Weights of a small GPT-style language model, trained from scratch on English Wikipedia.
Size: 16 layers, width 128, MLP 512 GELU, vocabulary 1024, 3.48M parameters.
Architecture: RMSNorm before each block, learned and rotary positions, no biases in attention or MLP, tied embeddings, attention and MLP in parallel, capped logits.
Training: 97M tokens, 5911 steps.
Each number is 200 + 20 x the weight over its row's rms, rounded and kept within 0 to 999. Layers, rows and columns count from 0. The size before them is the row's rms in percent of the matrix's.

# layer 12 MLP down (transposed), 512x128, rms 0.146, rows 6-18, columns 0-127
100,237,209,189,155,210,191,197,195,168,198,226,243,203,207,189,224,221,203,172,234,202,183,199,192,192,172,189,173,169,168,201,182,197,176,194,189,217,214,208,205,211,212,187,210,197,176,234,183,197,212,168,208,209,213,187,195,190,185,204,181,201,226,151,217,177,174,189,194,202,198,233,173,220,195,238,209,225,145,209,190,193,180,179,202,205,213,190,187,162,163,221,191,197,188,208,208,204,202,211,187,210,215,177,192,167,179,219,203,197,217,183,226,185,210,198,187,189,202,181,232,185,193,208,248,214,153,191,235
086,202,205,198,160,202,203,238,213,194,173,226,246,184,176,163,226,183,187,178,228,178,186,178,167,178,220,164,185,173,192,213,265,222,215,237,195,199,166,190,201,192,215,213,184,160,220,186,195,215,195,182,192,192,184,190,219,221,190,218,213,236,167,186,210,232,205,228,181,206,200,214,197,215,189,200,173,210,170,210,183,184,203,213,192,193,199,190,198,218,193,223,172,181,213,170,187,209,189,225,206,188,195,199,188,208,223,223,214,195,204,179,216,204,232,186,202,182,224,186,191,190,157,186,175,215,212,221,223
096,197,184,185,202,184,211,183,213,235,188,175,195,212,215,235,228,177,210,174,161,187,180,182,265,190,217,196,195,187,161,188,168,208,213,193,211,190,219,178,176,198,198,244,194,165,238,187,226,221,208,218,200,202,202,231,188,232,210,190,193,173,199,211,233,187,192,202,194,211,203,207,199,180,191,219,201,226,215,187,199,179,210,204,177,215,187,220,232,184,210,203,164,203,201,206,206,207,204,174,192,205,185,184,186,212,161,185,237,204,207,192,205,232,196,213,184,211,184,233,140,183,161,219,177,202,202,188,179
099,176,173,198,191,171,181,191,199,234,189,201,239,201,223,187,215,164,215,189,208,212,178,215,181,193,230,205,177,233,207,203,217,225,220,222,200,200,184,194,192,219,189,213,227,215,232,142,232,195,189,197,202,205,184,221,172,240,176,218,197,206,201,213,212,187,241,180,192,217,223,145,209,194,255,213,207,199,189,188,187,201,203,201,204,166,201,220,211,201,198,212,169,184,203,210,199,200,197,212,219,186,214,179,220,228,193,160,228,210,210,187,166,236,214,193,199,234,234,209,204,199,203,181,162,199,191,211,187
096,235,210,214,173,172,198,192,197,188,210,195,181,208,224,233,221,207,188,212,200,211,188,228,203,201,202,195,198,186,173,182,176,180,188,182,163,180,229,211,165,204,211,180,232,198,173,226,217,224,206,189,188,200,215,173,174,163,169,190,213,211,175,207,206,180,208,176,200,245,182,195,213,198,215,224,195,224,183,191,211,198,200,180,196,204,161,185,196,173,202,172,234,229,189,191,223,185,174,247,203,158,172,214,160,207,234,199,213,182,257,196,207,209,212,210,217,222,170,204,196,199,182,202,213,220,190,225,201
100,181,199,205,197,211,205,193,182,190,197,206,212,187,197,199,205,227,201,190,177,161,199,192,176,218,206,184,193,187,203,176,210,184,193,208,173,174,189,145,199,188,169,197,187,208,187,189,210,198,182,192,199,200,189,190,179,211,145,219,197,180,211,188,210,234,193,213,162,216,235,227,212,175,177,192,180,197,186,175,178,189,181,187,186,171,255,224,187,218,192,224,185,210,185,171,191,172,175,228,205,229,176,218,151,229,223,197,258,225,217,188,208,200,223,172,228,206,193,191,210,228,220,200,186,193,201,225,204
109,192,171,221,182,207,219,173,212,186,218,175,205,185,247,203,201,200,236,212,203,207,186,203,196,215,180,181,189,194,199,213,177,187,204,225,195,232,175,200,212,177,164,224,197,205,191,224,206,180,197,172,184,189,175,192,206,236,177,201,187,221,187,191,204,146,197,206,212,172,225,257,180,225,219,191,216,177,211,214,199,235,203,200,206,234,190,206,183,203,215,174,209,219,230,218,189,211,179,179,225,193,196,203,206,202,192,194,197,201,221,162,158,215,189,161,215,199,178,207,248,244,181,176,195,207,188,187,169
090,202,206,212,191,223,212,220,196,234,187,198,175,192,192,222,190,184,192,185,216,207,178,177,197,213,201,218,188,191,212,181,156,215,206,236,214,234,212,206,185,189,206,169,192,187,179,207,187,187,206,213,204,179,215,198,195,151,185,199,192,156,203,197,200,194,168,175,233,199,239,194,207,198,187,170,173,188,190,248,194,210,225,208,190,197,238,187,249,199,197,206,185,237,173,233,196,177,167,204,184,219,184,167,210,207,219,224,178,216,194,195,204,240,222,159,183,205,207,218,211,169,238,189,229,200,184,190,212
106,202,186,208,157,175,221,192,214,203,213,205,219,195,215,244,223,219,191,209,197,202,207,212,196,244,170,199,217,232,180,204,189,156,198,224,187,217,190,250,194,244,182,195,241,179,194,223,199,191,226,228,171,214,193,210,225,178,206,181,225,177,213,172,213,166,214,184,220,183,207,189,229,219,190,215,208,225,175,195,236,233,244,170,191,232,188,201,205,201,202,202,219,194,209,226,183,182,191,206,226,212,196,203,168,174,194,234,227,202,185,200,205,192,208,180,217,202,202,212,213,218,213,214,233,182,184,194,190
098,176,197,212,186,192,161,203,204,195,200,199,195,213,182,167,229,192,224,175,218,179,176,229,206,219,222,231,212,192,201,217,179,236,204,179,201,187,191,150,217,203,232,172,199,172,171,181,243,202,165,185,229,209,222,206,195,207,200,237,223,216,194,176,205,150,189,197,196,197,219,195,180,189,218,184,228,210,207,200,202,186,164,240,210,189,227,223,219,175,200,210,182,228,204,189,230,201,183,179,228,207,175,225,195,179,212,190,208,207,222,225,196,219,183,214,199,197,214,208,213,173,250,179,195,202,170,207,208
095,201,197,236,185,188,190,241,198,202,152,209,221,172,194,171,209,159,203,151,163,187,201,203,196,209,203,165,218,198,147,236,205,200,185,226,183,193,223,178,191,177,214,207,181,174,220,197,211,206,184,191,216,212,247,199,171,187,195,200,190,164,165,179,187,207,206,184,177,187,178,180,212,205,212,230,165,175,200,198,183,195,232,216,237,195,189,206,210,231,229,222,222,181,195,201,204,203,188,207,191,197,188,173,221,213,197,171,205,204,226,216,209,212,187,198,235,182,194,193,187,197,188,191,180,185,242,214,199
111,197,194,177,223,221,217,219,192,243,189,211,221,211,215,185,211,184,182,184,236,199,206,219,190,195,170,187,177,204,183,240,202,205,231,200,221,225,206,229,187,208,190,211,166,173,188,235,173,210,235,206,226,196,185,222,186,194,225,216,152,207,245,191,194,160,203,174,192,184,202,192,170,218,178,196,197,173,203,209,195,184,194,186,227,169,144,203,192,197,207,187,193,163,181,221,187,191,208,191,170,183,218,160,228,198,204,182,198,210,207,204,202,172,202,220,221,185,184,205,167,205,221,213,229,207,219,219,222
099,186,191,218,213,208,153,222,188,227,212,217,193,222,222,191,182,203,241,204,219,206,186,217,191,186,181,221,205,222,180,231,197,208,208,232,219,204,200,208,204,187,216,230,205,205,202,164,212,188,193,188,199,176,185,235,201,224,217,190,160,189,205,195,201,203,169,217,186,177,193,202,190,204,205,225,176,190,208,188,142,173,214,210,215,206,212,132,214,208,205,237,226,199,214,187,177,203,200,197,175,227,245,170,230,202,216,199,186,209,230,247,217,217,200,213,206,204,207,214,195,231,197,204,188,167,209,235,204
# layer 12 MLP up, 512x128, rms 0.181, rows 7-19, columns 0-127
089,199,177,181,202,151,187,218,204,216,221,176,175,205,213,205,200,241,191,211,163,240,199,184,189,211,209,216,211,218,199,181,201,199,188,179,217,215,212,212,195,225,193,204,197,177,198,218,165,204,211,196,204,229,212,178,183,185,197,185,195,221,231,203,202,202,168,217,195,178,175,192,230,195,210,182,221,201,184,230,272,239,213,204,209,225,193,181,192,198,211,169,195,205,164,236,199,187,212,155,214,214,187,219,201,200,145,203,209,187,190,166,180,171,175,202,171,192,183,198,208,182,227,224,203,199,197,221,217
095,170,160,199,189,184,160,212,214,183,184,210,198,194,191,168,193,198,177,198,238,216,239,184,165,190,229,201,163,178,213,220,189,221,176,216,205,190,233,212,196,202,225,185,195,187,174,215,202,239,207,189,190,239,206,202,192,205,178,190,208,194,189,211,181,222,225,230,241,200,161,194,194,181,221,208,176,223,183,178,204,174,214,161,206,229,214,160,186,213,187,191,193,168,192,201,204,194,199,203,179,208,226,216,184,143,201,203,219,212,224,225,187,214,198,179,178,230,171,210,225,215,184,189,202,193,186,198,187
098,184,190,202,170,219,156,221,215,187,217,180,156,191,205,181,213,197,214,179,210,206,240,201,196,210,210,217,210,149,228,227,194,227,161,200,189,184,202,172,206,189,205,171,238,181,199,233,214,213,239,191,199,202,232,214,227,196,189,172,200,206,230,238,173,215,204,217,226,165,185,224,195,206,197,192,171,198,161,213,204,146,176,184,175,204,198,178,190,211,214,208,182,191,172,209,195,208,224,204,208,194,206,230,204,191,174,242,206,224,172,183,200,213,197,193,194,217,178,224,217,205,182,211,196,223,203,199,197
100,173,181,206,194,214,209,214,192,181,210,199,172,199,189,185,188,205,194,186,172,189,234,188,178,185,199,220,212,226,206,175,195,176,175,217,176,164,236,174,192,178,183,205,221,188,188,215,225,199,192,219,203,180,217,196,214,178,256,192,217,181,204,219,186,195,212,192,214,201,178,169,181,205,187,218,211,158,221,225,224,166,187,161,179,238,198,181,225,187,196,204,190,196,224,207,177,208,217,203,192,209,197,221,190,190,191,247,199,178,187,239,230,203,197,195,184,150,219,232,210,234,216,212,178,232,189,167,188
097,191,187,172,216,155,212,192,250,192,201,227,178,205,173,220,180,208,216,203,211,262,228,195,230,186,191,193,199,186,217,203,188,197,160,231,250,195,239,208,181,211,225,185,205,198,216,191,181,203,206,184,187,233,188,206,179,191,192,199,194,190,194,216,183,208,228,185,211,201,211,196,245,179,198,180,199,193,186,193,223,195,194,222,230,197,197,205,197,203,192,199,207,196,210,190,213,232,223,207,216,171,207,216,183,162,217,231,186,227,216,206,211,180,208,152,154,202,171,200,217,200,199,210,220,181,221,154,200
108,185,156,187,200,178,200,214,203,216,206,230,168,176,174,190,175,204,209,219,172,252,211,210,207,206,230,204,154,202,205,217,195,202,175,193,210,192,187,160,231,202,212,212,192,187,218,181,223,218,214,177,206,187,191,170,187,176,194,191,205,198,240,190,192,220,185,199,214,200,193,225,229,197,222,212,179,224,171,184,229,186,176,201,204,175,206,192,192,189,195,218,187,171,218,210,206,215,193,213,237,163,189,182,194,187,194,219,192,205,181,232,194,233,257,204,185,185,174,182,212,224,210,211,200,220,213,224,257
096,191,197,196,236,200,181,194,171,211,187,230,213,188,191,191,193,192,202,195,184,236,241,167,194,210,194,206,199,185,225,190,186,223,191,188,158,229,189,187,218,196,185,179,212,189,251,238,164,213,218,187,214,198,203,215,193,222,179,230,222,165,189,198,206,206,172,238,226,166,207,210,215,229,203,189,180,190,241,212,203,179,198,160,191,187,205,178,185,186,211,193,216,206,190,200,226,191,220,169,217,211,195,222,167,197,201,214,195,161,197,234,197,200,212,186,213,197,160,180,210,206,197,234,205,192,184,197,146
103,216,188,198,197,198,230,239,183,196,209,185,192,204,205,222,176,198,174,173,187,175,202,193,185,195,187,188,221,194,225,192,198,185,156,196,187,187,189,200,228,181,196,224,229,178,186,193,198,200,211,203,207,189,238,160,172,182,229,197,209,180,207,206,177,228,207,219,195,192,194,160,176,238,196,194,203,203,200,198,204,174,229,202,179,203,157,189,205,190,199,212,212,200,222,210,230,214,211,227,192,223,195,245,139,200,214,191,223,180,236,232,199,176,209,196,200,178,198,252,192,202,241,225,186,228,210,169,197
101,222,200,184,208,181,214,195,209,206,226,190,184,221,209,266,171,194,186,208,202,203,214,217,218,198,235,236,178,192,206,215,193,181,180,223,181,180,220,212,153,193,183,209,181,196,217,169,173,222,170,223,199,230,206,198,173,200,193,192,235,177,222,217,176,198,227,215,200,164,193,223,212,207,204,181,184,220,181,163,196,222,200,176,220,201,220,221,176,238,180,228,197,177,152,201,224,209,202,182,194,201,203,198,177,192,196,214,200,195,183,198,211,182,189,160,181,165,239,212,225,182,193,219,186,201,209,216,181
100,206,191,217,187,181,234,209,186,224,172,195,162,202,205,195,183,217,197,204,222,224,233,222,196,195,212,182,187,186,239,179,189,182,215,196,205,177,233,199,185,209,195,195,207,189,206,203,186,228,170,170,210,191,194,210,218,199,233,198,175,201,212,194,193,195,215,242,177,244,194,201,247,222,197,185,207,205,155,185,237,177,200,145,188,192,237,181,187,191,209,192,194,185,206,205,232,198,194,181,221,181,189,219,166,186,209,219,218,215,215,206,206,229,220,172,168,200,206,231,226,196,242,207,206,195,170,176,170
106,211,186,190,204,197,222,215,195,214,237,215,195,175,185,182,213,216,210,187,189,224,241,221,208,215,195,206,211,170,224,196,190,229,173,190,174,220,177,158,186,225,190,203,242,181,206,205,187,225,205,216,222,178,228,218,224,210,207,185,212,172,193,219,173,199,227,239,216,183,231,216,185,196,219,186,209,212,187,188,202,199,202,192,191,201,186,168,185,171,236,222,193,239,232,211,202,192,199,207,228,221,178,232,152,183,185,222,192,198,201,200,223,255,202,170,200,187,181,231,219,219,209,233,203,216,213,179,197
103,194,182,178,204,195,214,216,203,212,186,232,184,199,161,196,192,219,147,187,173,223,224,218,186,169,216,203,195,196,243,170,199,202,188,170,166,216,214,191,235,182,185,182,218,171,195,211,197,227,215,196,211,239,212,170,181,185,206,229,204,187,225,186,225,205,187,153,191,220,205,227,217,215,220,205,231,172,218,178,219,219,202,205,192,171,221,205,167,192,214,190,178,157,218,212,200,214,209,208,192,191,209,209,215,186,217,217,193,151,185,189,219,220,216,182,189,206,186,197,182,189,227,189,205,166,161,197,214
099,212,211,153,226,200,204,201,186,209,197,213,213,195,212,237,182,185,212,221,180,198,176,196,182,186,234,211,174,184,198,204,180,196,206,192,218,237,242,190,220,215,192,212,174,189,209,171,233,220,182,195,171,227,176,226,199,181,185,238,212,190,229,196,201,183,189,205,197,236,230,218,209,187,239,169,187,236,205,225,207,180,178,227,205,185,206,219,216,211,186,234,236,171,198,219,212,195,252,187,197,196,204,191,160,187,194,226,213,182,199,231,192,207,224,179,166,163,193,188,216,205,200,190,212,197,170,196,207